Part of a small language model's weights.
Size: 11 layers, width 128, 3 heads of 64 (1 for keys and values), MLP 384 GeGLU.
Architecture: RMSNorm before and after each block, rotary positions, no biases in attention or MLP, tied embeddings, capped logits.
Training: 187M tokens, 11384 steps.
Each number is 500 + 40 x the weight over its row's rms, rounded and kept within 0 to 999. Layers, rows and columns count from 0. Numbers have three digits each. The size before them is the row's rms in percent of the matrix's.

# up: layer 3 MLP up, 384x128, rms 0.086, rows 176-242, columns 0-63
# down: layer 3 MLP down (transposed), 384x128, rms 0.103, rows 176-242, columns 0-63
# gate: layer 3 MLP gate, 384x128, rms 0.085, rows 177-242, columns 0-63
up176 104:518423423557500509534519521517521470548548477465490553470534449470488469468478593459544436457476504520488559543513462433541497540513496547492514518529526430549485527481472536384485546476599518
down176 104:499455490462497463513523531565573493476588455434574516563491507493478472459497509482538495531508545490530492504515493434513486494440517445476523530509532554472539478500479565418451535497586502
gate177 104:457505492436506551447499479567528529469551502520479402451489564472562481476501550515416513480550489510516513465530489562463483480472488489496499458505431517540506495422507528476559481496527557
up177 114:491549559496468512500458491519472497440544471538568533548482556531460531474536471516515535562523497463421525555490533555496531541517435499456490519518475469433495514507484579491554580525520487
down177 115:492469411500451528513517527500460461477542501543485506444497517463461531508508501443546431501453521489467480492493526495404450484488530506494464417422437530483485576529390467438559522532469488
gate178 108:466475469464477410496429472475498474523467501474463415527502483512541513477498474475501461368523486438589484484472534537583456452535512544574530582514545540470481467539529480504454495538567522
up178 095:489504488537444519481472488519520532462540576493448512544468473539457473429529483555424546472481529466545483485453573525362481533532531396485547493499481517452517395546457463474508532491592499
down178 098:514498534541523479523495447465492484528455460503533457529477504482500486538436505466528503524491437472488491448511429502543522497485486574463507512509600431477553484499480517466520494524457511
gate179 096:468542419505481516543506498467511503513590481494497486488546499491549501576550521535496539503500564538509438488460546487519493523534535500541405452487471524410580514530508488508492492538533478
up179 094:510471470518487472557494511519506478508481531507439506563468508508511487503472483525413519465541443526508520491470434498554561526521518478459522517519458431475513527493490506458488509507448525
down179 096:558485534514535556447497506513509521511429512425480473433564568458537502457553461479553467495504534530540519508525508551453468455487455449516524526501503591557477522548509538470539487460498492
gate180 103:494545547549462538496517495567486512518466500472573487555477418561556565594531509487446490486477564492532487466447478459530483550472537522495457461409391441543442471506441472478464488465519521
up180 092:505508395491473505587457509527522479479468480479453476556513435464469534495398478476508476510527594495498519472449459538492459497502508566529439461454439527515587504557514510477511502454535484
down180 092:520461606489506508434536557489480522483479470602522593518521549496500489500567442524500510434507489452499563570588519496492501513485500482485493555492555461438492498418540501527413465483472572
gate181 101:481465492548485492510522531504474511536490484534477585449499508456483457446543491535510463488493507542481512447506545525570558412459477493461504545440489421524511547435522480494444582501574471
up181 096:510478464451429543496558486489512471472405510551511469481550446478553540525510561456508553506569531508456507484509503530552463508465532528504511497438477544405514503479457495474437480519404506
down181 102:518477485545528481466453478477472504511540479486486464571487478561417486542494479507497483474441449520584463454546392493436477506567482514477504494558468485443506465456435454543466502503466609
gate182 101:494520480404551465477448501536552477441466493493546478508482580451479424468533479521520486503435488490489519549522482523480503498367461496489497503486509496489474451476505539475559572528528446
up182 100:480502481477526565435451519485588472456522513494531554492477473503454526513529464486553515529479499515537586588559584497495513508454433479495432542495530456503473423501457522473551543500515468
down182 104:465501544567506542507547503503373527513532533500473539517472499569474527557530466500459444460551493529544498558559561502460458511613465444476465473452576514509471489540462471538484561433458546
gate183 101:502470512470497438559438463455459467568504514503434563470484503486458513538484499567417519426441473440510525478448441513499487552504514462529514525484390501481417569526544444548475505536505498
up183 103:443459497502423499508497475511518479476502508478495545500554492469529541460518455525515502489468502540483473445498480491470496538555479529533524472496484541602456513496511440481603398534465455
down183 097:542509470524420460490478505452483571508543501474543532505470469502520498511485563549468514464524499478499564460507464493569501524501499445554459566497506448499472470595542467532445539479527483
gate184 095:489423474554531528523424491462514520487485481569489542512431458496537470519511500460455477496545506500501517493487503483527520533477511525514477516498457483453474469594519471511431483520504499
up184 089:460541440472478542588499442493500467449481540526447443497490474402471491557511521454520503503395510452490532489473550468522504506492539492492428502554426555444504540497465444531517440540436518
down184 090:482527569466538463435524563456512534539531457457549532449476569534492457470489466522522483545579545478557566526493450540456558536438460533477501531427518450480467440427497518476482573481470488
gate185 102:546445579476569497516429520478457502555450505528491434487550509494498533504512505476475514535493487513547480485517509526548469445543456539493509572485483475553522499469487447485534508532533453
up185 103:519467476492473469502557492531591503537452554485535543476515448460491538553553522499496447476451533575516567523470537483527498546549531502535526502512480464551554515474542480451431467494489540
down185 102:446499545474497539519538499412480488464471471490457469427486482423430492480455513592504449498421440529440476474520565477482540510473493564572474466440500479436473516453478509490479540538609519
gate186 104:513449524526490520514496580459543469534517509515463529535583471473489509470500549495525424495551483501521531530482558511579518380508494560492485589461520471489508496515413500460494503550481431
up186 095:530540473530483505555520516478518472518442481488481546479444475458584455464436480504509498505495568530542473472536482365506475516479469578551470547459603486497485514486529469496461541500534581
down186 097:485502557509553514476460464481463506508512498475511458472573505450479453505538547593495461467536529460467476485476493537477489485560491506423505515530406561528533478526454474544516456479438447
gate187 099:462579473492463431475495503435526557456524504516486480468391551451471518529512527488474550474544556491555521523463554459539580498509514471480535519568468478419522477518538506506517507544481428
up187 093:476484539449584507599506501483505522505411496475509479537535495548446524512534482494494454516503438489475515497528541415462500538516518402538441507515523507488485467482543563460512497508445486
down187 095:541459468569510472489538485528434478458515421526480516480510498512546508477514492487552526452521515585480446516443510566527565445521480583521556512548527535477573477555464508533547533497535509
gate188 095:507438482470518532562440535538453547500540501512475441499520417523424540532504461487477439530464443495499524513413471527455503518458516482556521460444467559550496540516561521571554423519510504
up188 095:530499492457469527537487518445495499488526472534453519531562505451469561542496504528488466533502506483518499529458503440452521536489532477506566499507420525510520551470509486483467491422527512
down188 098:485567447483497481482521463554554434497488509430489525535535521510526531503481525521579591500527526571502540573524521477532478499538442488479483463500496569447519423487458524462477554402493523
gate189 091:476505497510489590544397486575457463494506566517416476578433524520525486567545553509503550538387542486484532519463553505532480433515453458478554526430476486537475478512562498563525515516565505
up189 088:531446502593543549554484568476477493532513535525426457564382565582505457571517564440533506465437533577562522580521506556546492520547568477510504511479472477507499474527468484434469509489541528
down189 093:472486465540505461489527577444563559524511468478553554467486499521509513483525417466536499482606392529560496462559439475521499479505563558454424517591489532478537499567423518475474563597434550
gate190 097:557515523534483499506461502491496525506564503528503482484495520468513427506440572408499436486544573512473413522507515522526480602466521484494492543448530482530546538403511516486497442519533479
up190 095:503555524556544462509499492468534457547480478466556483492481505517508460569472396464450493459498537495466423439484415483530529521455568528483544473464495545478449553583516497508493517488522522
down190 099:451454486527504450488488500473470476512504499515500539436527503437534523512516573511494413515490459507457570511435539538518416500483471558464493515510526512490525473522480482470521537446510519
gate191 098:394534471514485480513520462572540504421489512503528463500517541543590493550540419444508485570506521469540478510453484481536477455524475529502478520478441496433491514532490454541510517478490493
up191 107:439509451523527427483509578430493471448468541471523487539484515489492550503450516493445541469520561441504490522539561507529460498516516486466523548493477575431467455478541545465485528481509487
down191 094:541493508548471512586501482460515443570505499450517524602515480441472515463445489544503494585454487485532514470444515489414507460465544552527487526493492525467458525498509493457459482508535542
gate192 113:529530493432470465512510589488542485534511497520554522509565496445513499507578451535432457502453503503571530455493534535461505514512513534509509454529510386485544530519545447499525524581606459
up192 113:490459487538501463423504463445535453491570454594530464544515484493487478470500544511514491533501514480611501456533526447486508544621470502463444510446514522453537504507475479496488497464485473
down192 108:504494430505459409498530489545467498489511565523521516531487445514471613457458511587525520424522495447498491562491496494476463486574528466458507553478514454539552434478485414482467469499492527
gate193 104:510529524557418469495454562515453493518561468452481465447485531477518544429517519487436482480527471516489499432486511496520500474541596569465539457520489487494597574559529513493479534541480455
up193 093:439492484487547465618478420538565545573498603477448532514503467520521420513508463458514501489531443569483527535498496476520528441563489449537527507470537526501483482536524448518556455534478504
down193 098:505508542556494515477450609555427504490545447474568505515458518604545484511458559503516508537494517519505508513558465573548515511502556521443505534544565510481514550578547488514444550439500497
gate194 088:575459438468479509500538493440575402541510490580461509505464528452442535466483528474545447526529566528591480497470526515506488451530483496490432560521470584481477516549522515494499485470513455
up194 088:520469551520470559431451422544459478560492529566482453518484444461478485467500546504496475523527451468484452522495501552591520421471458538424504489499559491505513565494518535480486488484492457
down194 086:447478421477508488538513537490518519462514473484510597479498542554521514550552503504523482420478507451544507559453500510441487539518502503571497491444485520498501458586482479523559518496474523
gate195 099:433446501495513515436502496524437534478576513459476519538494538507512414469568519532501491493508588562431532527521478540531461399501458491498460526526598529486510502511479489426564535471484521
up195 095:453451487392464469515541469481523430460479445545567553514503548411451557500518470508497560531538564537476544480489504515511497494501492445472429476488493537514509511463495435492538460500549535
down195 090:433522579536519446579453507524430583471523565489500484508475506459557479515492465524446497523493494533544486516517479434516567562447526489582538484513551479543425500388500492436540493516507512
gate196 103:479479461484421534461503576587502479511514539507438552525490559491508499499581480477510424445516547533497513406533571430454497398427531527514484508546528504483484543521522519508430508605534459
up196 111:524464546468546476465473508501525507473454457499523557534471461561525558531484476516458534503516426411571496533480503517532481536488466501506522538499455430417518463446534439479518453467444465
down196 104:472494471484417445476453509544478498460486570488473535538583493452538518496543480484541494423518521505513486469540585482437454518493482493496594519557612507503528558520514534459535499566505470
gate197 096:442482422584459534492460461500464461523394553545521514474466509476424559440493524514469528592503483485502455475484492449537506503495517522515508486456500550485601527501534477554590500476434463
up197 093:449530458516476545537432584590568519449511502505508537488468508542468466464500500523487555530450532478494437507369475528508503438528460588524500460548499519500485508423510533470496531475532493
down197 095:556466473516541466493551356496468480536467474509495525539549475535523547469529520457519408480517482514481479564552499502454523476466456492445575566480488518474539531589484448481493458522473533
gate198 101:461506476522491483546474468481493579576475499467526501506498508462504484512580515544501477513545481490550511443589506467434562463559492498475501469397507401494547462478517514407595538527459473
up198 104:497493580502545438480503447488514512458578537518473525468485507461465488500425566568457492420485543556504533533475502572453556512548507466485460482569407520516478502488508506511530548527478491
down198 108:560522465537480442496508509510510557500544497494443530544623456502473514509531502507464564502454554490454532512399557520502421563486524406496507495540468479578477544550508533506476435541570419
gate199 094:558436465439509502529482522524527492473473489529496497544539534484388511550536461563477490523441543559501466428496508507502570468486525446491505445505525565542534477444559489444540414479440524
up199 091:412505532473484492484443489521510484512509502562514455487437481498583467532575476477442482533556488509517497555519504572548496514482432498447389525402539434456513525481504493571555519525556482
down199 097:552396460492458498509490500481496480487459541559449528517456534473469505454470503516441479524498506510487441403450527581541561462468518445503505470473545580497537539516507512469520426455463438
gate200 097:515522576530476455558468494554468557562546462433495484559549423489518551519467484448512465509510514519519507471464489496492534504575514554482523480478484417495556466511527530496485525525539476
up200 100:532457537467548492529503482555475549553580487446561497494556455486476465565497542483528543553594443551489523498510485482468532472572503500506501466562530521528492496487501542495497473474494583
down200 101:470493473414428533474491514428544426434477501538442524513571533579424549491424484479433527448439455498512547523549506565503566534479558484472524542495516385526496490472551458519501495499474450
gate201 099:524464567495499478519465538500514528523490474536551411512518613536542458537479522525529450492462515436509528522511514566589522487542473519495584505455490540480449538505528396532448455468467500
up201 094:557493430463545433459518473452567535458558525545477393544516528457555604507562529545489519548465504511505509522446495480496527454520461473573459425480470516559482514499455524511527440462552548
down201 094:451500487498498497441445565551475487523491476527552578522501441505450474431467532467493476431550486528484489484489562498472510477438512515468475572426532457430523522535499430491550520508475529
gate202 099:447493524449512562465478486568533582519536509475464476514551488528522510464493521473532467437545549441515510490555487496464524438517548505506473511518541510468479509457502471518512468578472444
up202 102:539511507504590497485463440549590509536515418478486482464506514527495503543497550519542433493517581535472499517483453445448458427569534531436445489519466532537512566566484486429502454543454457
down202 103:482595495518521420513541550469477430526470502511525531461457523462522448465496520499463509546500411511518546411498525517512451491401455517480471495517446538522483494467412502450478509529550525
gate203 093:481567521531476470457609542475495505444514503546502505476451510404483469477485554470471410470470586528433492477482449524496544524483507525440497602452537533524524541459531479428464543515510495
up203 092:486449445510463488401419479488493461586540514456483524523496448495580489527551467487530520494438465593562524460466442540510475484496457493423492504481547525490464443492468601540503526505534479
down203 093:462475606475501476580569454519492547463513487487483543534471485553450495484549523451489484531528543423497508558600538478501469480504570507593478473516523491553534496494512462465526469581503474
gate204 105:497485541493520570546510520466508505526560503487423572487508511482487500493456543476456446484429588490475462526496532385432445496506582475453502551464527472453550563435503484491500516509503512
up204 106:509474554453497551505479476463509493527419509517466522499428525516569464496476450499558556540509529521450536498409487545542476506504574424500476514512509527505504507470455477465437546501474504
down204 109:471537530541467505486501479529496433505529520420519456469544426513432540513565531505482503462537456563422536507499466547463578461492441542451453481525504506484529529579479515492516574581561485
gate205 095:536456529540519500509527517427547462546477477479516459455502458475473476454450446435481445512446534503485549514543539564509522503501540507521527515510492540464511477462492493560522530523578500
up205 092:451515503486501540539498428590479529575484458522464439484510562447485494409531492501530518506548486469531480500492534463526457507520513482452439493529468554477455500536618458520470433487522505
down205 093:560524522484535586505557553432538500460513538487534523467459413499578487585488525448449546496494507573439492455478432562496537456490513491484548418488518473497526524552425536505521572479508539
gate206 107:499506466516531459488471510520483494529577503465410513460567503448530494481527471510486526465404526565456423455483576504441437523454504511490527496526494532484474557507493559520541488542616478
up206 102:476483571542518432475456454528494519555478458583531494479476510551544425522442545444579531470506444444488480490488495487567555448523510448482536414502481459466537453553518545464472490494409487
down206 097:493475466506480469498528569444466507440491474459501485544493539478475503479511477456523469513431567529474455551505491481511498561464471592520514606472538492509475541595496492503463535505543412
gate207 090:564522438476512481516461597464504525500442492462478590470584481520445575474519504523557541514523478560467449494526466464502465488537485453572503433547460526520562449533493489522543482516450482
up207 089:487554516548431431509590576468523511477506556485506552486562547487478498478498517443526475481527454551467466464541551540573463532524534527433489475540461471517530422532550468509459551475495536
down207 087:510486502451514525545474477563499419522475411521483505572441486487564490471481503526479506528577575470531512541487546517421520524468464466552516528510508583494426501398514442484526507532525542
gate208 101:446467452549429526504469520485516486491491477558555560588492484466450527520548490512479455528513495438536481400453536473529479481494432521545463419557518428406514463486513390455501526527492496
up208 094:482470556398469492438542525554493499575521519490501565490540491450513493433525505504480496468457551545498426544503514505515471397475535477497457547461551515507420493428473559517538477535495527
down208 092:523448473533482485501448490504495460455466530473510562494533492477500498507508452510506509500476497473478508439511485416511419483481483502430506541591546459480502521555479490505490456532555492
gate209 095:502555479479443523539528512528509549524459515488511505508500505552553512494493489472506433496490443552433494447555487519483507513456534467509555445539556579577441466444498419536555492589491484
up209 099:554456496465461541453464508513552461456483488570501582521498535516479453548434509469516492459516543469497487505514543468495545498517444497485541477507428584480534523499440491559548482523435462
down209 096:509447478498480491485499479457486448494492453435563487548461505528505530490492480533519511498498526467514482465480464487549521545456476516507518556566458504437484549544569507497433493475530526
gate210 088:432522495548480525495555536473481500550429536533571464515489511466513504587567497541537459563520511504546484559494431549532576547536527529518442567502497488464565458563460425444476499442434505
up210 084:443461483515453487558486474464528460503510470507501559450556446425502506474471485493527485512548506452546487439471502570423487531546575490518549513560495528459452567523458507479463492521558422
down210 086:532537537459493496479455476539497497441510472450459481516499585635499529499538480497529542504557494506537561630497490521536530433479467495477474462467555463552526479394574507550481517529487496
gate211 096:530466404515490487467500528493498540523516548507499509446467515470492488464475513558502444501506470460558495438536436471530423518548546502545584568505475480560571553537523520541536559525508548
up211 088:558559479537568498525500567550560531464584469479515511502438522474421505506483510540523509519505541465545570485509514505466549600603462535442495567535516434439529460521495475514595507560574504
down211 092:454493492479411524464470507477399450605401544561471487520517490442531533472513490418510466485549454507461438475493462508542463455456521446563473432472538533519491567496507547449412535533483438
gate212 110:479489466449412551536493487526439482501534482512519471429491526410483519462463531477452516497440573456473549548425515512542438480506549519558473544540513492469497464421532480568439515513490470
up212 097:514538509459551514514510459544526550430479546499518512545554488516561406489489479503550476552427472473447493566485506493409476465531508520504546530542516496495536465459506486496510451491396451
down212 097:466551474502449468452450580480453491525558473548478461519432538466494527496490504514514508517576582499528516390551510499564514513425521506503543488515444472554405564450514504461425504499592551
gate213 118:536490501488465479436445528529485549527555440480506490446546474459454511542509438513427482511485494535509477462522517478545461544508498472516458464452503472509505504532498565610510449465499479
up213 105:492490474539492536460496536515462485586579535478458496497536466467483526473449550390509422457548540469471521501484538460460464488460540524502480459522551438456474568483473471485469523531480482
down213 107:493533525547521462534443560550528538547494529490491485564500493538496483516409492490543541509449519547471544530583491513467513500442568472490550546571558441503464553509520479497496532508584414
gate214 097:524550529514493446496481491528511465459574476459417480451505548497517555450526461544462482423473519500517547550508571541470376497490502437470477480510524519457463461504525482427577514518536509
up214 097:480486542458552498513540464504505517548487533563544485468493521500561432515506524516586459560550490528445435450537506457514555441543510533549478471497460472551486543443560572531488482468561544
down214 096:456497514453445452539576481525487437435472469511548487516486499540509478529588442562484542477439535504503452528514562521476444515479492534475479504520500525466561481451556467506547583528537515
gate215 100:440503518429490508517543520502493506527506462471574462482442582483487582498490560544470422417506507500496502521495483513506508452570523520537451554564476477547471491433535472460522533529522548
up215 093:479538476572536548445404486505523478488505488507483510488414519441545503466507444498452543453513523496407584480503481499492514469419504496468431500482485442474528472590557538522460596526532523
down215 098:432437480488447401492537540519502501480526512558512494486513467467461480460446513501468432471489509470578436514494519524487507457590446482470475508502455495553540466473423477507503394490444542
gate216 103:564525520456522543569513535588503567546425453455559484565561559505485488534525458488533538513450521459488447517435513535502498499433493554468534483452559511506539467505482458514498478465516540
up216 104:533488495456555479539505482527495509604452474442478484513573538526459526443461484462583523529497479478471465507435538615510543455486463415488503484494527463510559522527446400487544523489499496
down216 100:463493467469475500481465447475475413478512563407492504514504469470492534441537547475497466517524534507439515485572498498531482519517506452560529508532469530503435497543513601570531524445546469
gate217 099:512541515507545438431502473500451509423544495522518520503453538525547570536437463506470473530518471532521479525526480449473558521537450452561494548422444491505547511467517477516511432514572522
up217 102:515585491501400411534484485457514558493395482533465557553549465480516515506463466494467586464510468577400571480449499481511503529519460519540476519506510474536544513517428500535470473470512542
down217 104:446565471505502404508454519519496383571497488528512466537462450508481498503521539459520451588476557550512459506480452541525506461469477558505531472535496489504544434529556495553489523500561465
gate218 112:446504543469556543491467430471563522505522454488465525501535531518509469507564532535414473497493487496412548515467550551452505496571526524561466503520487486512534518459608449490531522554490512
up218 106:500509453463477538530468399516471604517448488502510444563492443474503542468550474459492493500463435505503467505472463518550440455500473501448530511476468519538563548463522543490537465497441491
down218 107:517460610575497473481415516428490504545522539533518529494510549563481488519506521491435526457514554536468461470479501456482508547492520523543481512454490469465469505494538438467459557494500502
gate219 098:497478502490481494512470494502568523493519373508518520529524468515503532563635509510519456541476501518520505536553573460544528486433529488495527517471511435521478499504505488507495508553484485
up219 097:485513437514485566516551517516462503550551492500447466504557511485501491473523420474440463486471540444391536499543440532509486519484422584511408550500582482468522509550543514575494579515494484
down219 098:554496582502573565483516523461595571508496447491517561553513491469498484574544594531593537514493514534528523477569469501538505407474516459525438537492439494529454449502481517449484465531519474
gate220 100:466558505492528446491502537551488513534477513472452498474428523571475605482529444488464499546485545490474482509544515473511463543490484437511483517455482530503478497468577528545536485461534515
up220 094:515497496455497550416475475517477488517514438511588525571548582516562544583536511441460501523482509424462543493474484509496476499533409519530501506510478465456414455539517462499417565519471469
down220 095:470501504489539467559559531493517469499557523532481547584444456511488551403455504514507547543500570498522515464605417484505511538456533487497458494499452471453527483467502507539536458417463523
gate221 106:501507452500481532586493553492567431561535547465459486474544433488495475454457493514501496417453538564486510525492497519521479478495535473486601485543534410511447586490475548538452514556529465
up221 095:554502460510483475512548469468501564512495488465484502519501500458540487491505553481512485516496528506565532452422507579546475535561532539541456445524488546555467510499522559425466526511532537
down221 099:436540541501498516456467480521485447446495533497534466494502513495445554453502473549456452477466399482496504557523521493477535478448506463529498553514548430489507461519527453619464479495464463
gate222 102:537520561495469486611560461482481505478467520431479554443507505478481529471540501539459531445475553498459482485552560491508479413454565508438504395455499542503480482442544460508535549512483510
up222 098:494477519532488488495545479499488513512469596526538485395566515512461526478454461517466486440547484499497529467520414446486451460445500475455487501528530540461423557470497475550557455562519527
down222 097:524523490540481515462401581481508543564542460550502534549451500526491508498518530387513494473493480505551537536507545452441456519556503513525438589484516512451530461521523491490470530465490481
gate223 097:500453493484503503553530520530513556425516486526468457446497491419485501526505504485469479506480542558512417458516487530490469499481552495533511488420408470491515519491494494559506533503450377
up223 091:566463492463503505491504509523470472474503598532474445428496516441431503443500489484517474579493507471493508443491470501522493539474564571522500546423446469413511492560454495498479528448502436
down223 093:514546510532481488463529532476544470498541500485509526509492505617492534525444520556478528461515482440515562563509564478533534497530478481532476448532552525499452468452515503457506563483530539
gate224 100:504544467514477430516481445471548505504520470542526541545572461485545518516445409511395493468459542467449469484465464508519433540519474497508574468472468492498523539551479496465508534564527420
up224 101:504416509495491474454495590559425510508519437480472469482545519498441533512454535484500525503505470502570616560499508558507551494491472583483415451466441444503539545449552469485474471464527496
down224 095:496444478496526447491505470482617498429491501464536575520553466473453553454472475477479457507460507484480470417478447515486468525455451530493508456452522474488507518376522490553487504502497489
gate225 092:520534493503489439481513511484540505513488458463528446479571550486474509410566554480497468501495457465512561577435492434415490460562493497495502576458515475512533484499498486480486484550481540
up225 094:520484487478483506447540455437497557531486513463467506484494514491540456542539514564510553569515510425561549524519562495544569524553530491572418505498425530548462509554454462508403574498492533
down225 097:497489452483591555487455477537499450476440524480444495452522516488447610540440490422429525495505530530430476518457520588509508505478464524446494466574543493517513512486545513502528501468579430
gate226 107:565521503544509510529466600538582536535483533513419514445539426467526519470469496480457470541439483494539520524439517549519513464477545561521560514537545465511557543478501485526560525559540505
up226 101:480499407526476512511526530526509445524507476501478453470495532451510483521484513506481492474477522453548483542497536563450603486477535434553524472554473521535507515531526472468393460517538506
down226 101:470543531496506518456438436461460502480508564391497466521453518585509462492520466466538547520533488486492528491529468449519477528524501478503475501544508547522433464475495534531509518501469422
gate227 099:427496516518478484511432539539457547481474490468473523543484544487548479554550471525542453502481550524549520461539495457534528399498526487507494498542557519464448578507530489499506509541523513
up227 113:529461510503438556436374541514464476462528486489536442466465519481463499527549484589503443513540495474460419517544491449541518500476496495476400524431420499531488483475540552492482534506549523
down227 112:486498536466463609480472523482448421470524512547563387481521432488485538459557562535454425529506472480518449486554592532512529456482520557491460534468474500437516498408559546538451561517539490
gate228 110:490541471466469539469522499492519519500491493514484469515430487462653503445488501476482522504522541506501548457596455417616434493453451415504481503484526510516476516493530532493505579542491505
up228 101:476518501504510516447518536565468431559567563503484533512431533433481554528465537590559474411472550482457528592475499480490507449512560533545487493560432469498535583469507533520490532538497452
down228 102:568484511502515549488446546470496509540479530475488487506529478526492445464505571396507502515526412506451456433485472449514468454466484452436473501535516530450510507539463427516508469503440437
gate229 099:480470489419529488533390460508514574557535572487519425461523554562444506534550500500498453467502463512530490548474546503522529527531519480484537538479465475504519497397432444542541516513463530
up229 103:482491441477495520527553483497555487582494465467465477490478483536432539557483533460562394483467486505524552512471553514505538519504553463458526406520535517464524526518438497534487596581525471
down229 100:576555509545541503519534501506491536521447453419510519527511494499539457472497516492462480566543578521465530498464441523533495574497499512571538539477488584540456448499607556412469495499559472
gate230 100:558425411494468515570497508512450498536547493494419442490576554513481465448476480426512498508536458467517466458461538578489455515500520516462541526492459501535542555494504559525550558527517462
up230 097:514528505529476555437489475515512527498513556524464569507505557504530484448503504508444487441554500435506431423426498546524448501510511584515478442543503512483478530542572553542480494467549485
down230 093:456519499532507497491564495465548533501456562483477425458463472488558489568453490540523513461464495558469567577583525494520556502477483473460490507451449473541549468491489490478488518535419494
gate231 099:426463501517447516532515519558502523531428504407497490480411424488494558427497519538455543452501552555462598516528546422457486492453447438583484464538503501487488473493494536519540508500569517
up231 088:496507549537488539511477529498527510536485490482484451499553493418444502434462499468479506536501475485545484493467433539481417537485547480450617502535578469502486473518536465525487474504514462
down231 096:475520488465516441472444513487451524471506517512463553499465487496485494531538561560504511539589423520453490491498511504502572472476437513510472508474394544602570521479489491488558528500522548
gate232 110:386495490522509461467498561533540558496520478553500501535463443468490538436557453514512505474430505480525521493590617529501457550490523494570493570492583467535514449441482481514479445525527510
up232 103:507530575505514476520543522468501485364451488488508452563510488545499557510500538544467526346513506550493505513498609484517475399479531540501463505505494516525530526442493534498514500536515489
down232 104:515433477528455517478496511499535534557461450467497469533454517454402457502507475577529535604508514520537456467518503490571467569531452471552498552497494546464426386518482530491490434498475502
gate233 104:522503509468465494504485517475524520486514444428467465458546486488416524518541466503472444507444510499491433425501495514407497488482516539504471542475545426519482565519488444479576489513568465
up233 106:570507475461508500527550479557477462456545538527488547560467480539515451535534615481473501490527439414536529449522504538530463465495483585521504455470514558491534416478477489574502488482472487
down233 111:454493411438475492516490524454466461483453485496491534519553423404370529481503476532458506505488472542509423450482524481492461443471555486500521502510529538571497539503441416466553475477581504
gate234 102:423593457466553548514548427529624582549518436528531425509531517481553457505486476526563486477454451505499506536489470509520489477510478536538518516467453488591583538461525500525429464523523450
up234 102:560434437551478532521567475504560554543477532604594529496506469507469507505499548473499464535450489502520441538502489549472488469475511549452492582414527525543494478489475491461455486478460495
down234 100:543480497463462444503515492523433467547528489387472574524499506514496511426497436443537498552515533481495420463506483476506495500516491470527461461519519624502527568492566526482503450530545476
gate235 107:516458495445452487583501484507507502528557525403451529402507493516489557405533549522418541490425531532507552459459546494564469429510551553469552472479423497517431526463491518574560478465564521
up235 096:535451536442455474496479536492463501569430450517542432483574490544476502510504493377503548424495571527552535550514537483616450496507521487483490521552460538456418466512460494494481498512492473
down235 096:520566451536578546473503529477469504487496445533471486522456469511491445576544495593503514583510426486466430387474492512436454472527460471525417499514510574545497458550489437472496483512524546
gate236 096:454424452599489475540476493492445522465498526420529533493464461399529562489516523463541502434504455478538441443506486491539562495459557489583513506508536462479480497469532482420482473478464500
up236 090:465519459472544524440460528468487539423471484513474535464452549421523481498502525536529456527512553490468551477489538500522553569509461454531555524540456460414486497474466455469449536548477531
down236 097:542507486484541529501507510526600504520493555459486428545523485498519454588507473583551493544491505490495465508453523506474436478496476429440474445493470624605465470452508493445496479519439459
gate237 106:420509456415516514544426523579540548447481476520543469486524565519516471612594540552507521450429479519595507528490513492552478439484456449510535509560499535448505508500514520486529467574511541
up237 107:508554454575483451522497521490509521571511553475452515454481543509507546486513451493431526510507490477513485479494581442444541517422560437521510422542519503485583543498524528476483432476535454
down237 106:536496576488468522512452465454559545464528476533486482460539456530508493508516566538526530467466444540520546510509403531543504559495557526488547572520449441548485471527534474547447570466495500
gate238 095:547542487485494440499429553467472473517526456534563450486450518493564461567523561539496515434517579504531544464496485509484517460497541555515480458508462501441534508429530409443466536502465539
up238 091:517488476541553489468458470503452532471439554473535430499487453494509555514483512458545450524554484492461489475476416508482503431490494459476555563439400550481557513516493489457541468527422567
down238 094:488495495493488542486620441532516536504544489539502481474490502499535459594451486436451572519481495482466520478562436509578495478456499560517525520532489455503482514542441541537518563504518486
gate239 088:479526516389534490466504527521565500511487487524451484466484504483497526430545487551479507483508561500515550428402478492528446471514443496546523508454475521523496537483447492511545471424525530
up239 099:494536505520535489605435482524502550426430469467473466496517522485503482515524480451562451539490439507415478505512488533543466507514511513503503457460510469573623532503533514561490532597507500
down239 098:522545529497516440504486562550489503518515496463459478498508483452460529485494526533493423481505489516478535512403531488518417469536442496534541466422448485472605504440449476560495541392503511
gate240 091:458490470452495488506488475571508514459490490537508500547522575479563429554558501524509471531532483483562452465465598594527477416521505467579488490512448529527523529485557587540506501503547495
up240 101:507489522425549512546530502530540438515454597495485526562466487519505522595483477486516512452555467493455416451523458531544482442572537476522485444561480560519495532504485540500536482501543555
down240 097:498535557458535480520509486465496480488514590529476496534419438526470608442491475482538464434494508508458455488539430472482511539469539528432483559479532511509452502499513390465490509440465515
gate241 102:501470554530455549497569558505461539501499527489520385548465487515509425513545525454552437468484488499483491581561566488475546472572502476510461538436543560532463524558448502466516512558469530
up241 094:531450517539501440467437431486444519435418513484464533548493473500496569512462516526424518496530478511482480516434480454583547540467420549477520518494502474540499479484556490448484535497508531
down241 092:460570504521505504527540566461509538589556530501546531559493556488533468513431467456543482498427509497485494509561579473454522468528529469530507485493439494550498488605418496561484496460510574
gate242 095:511502527500454507441480532560518475532492590523516454460526518482524513503509494517510470508524486528491456460500435515522542441490486494493478529395503523502623445414530556434454510478478520
up242 093:418445498483497462481437414499459541460485498465538526505392479446504548516481500531583549525391550546446502552546475456480514447550534533598506504506531490499446491507498464493492502532474505
down242 096:540491496505498441534543550535537387560429551486479537476550493519552526487421510511474482482599547483542531420465546413521432444472512539478465545461452555465492506487444502486466511514574499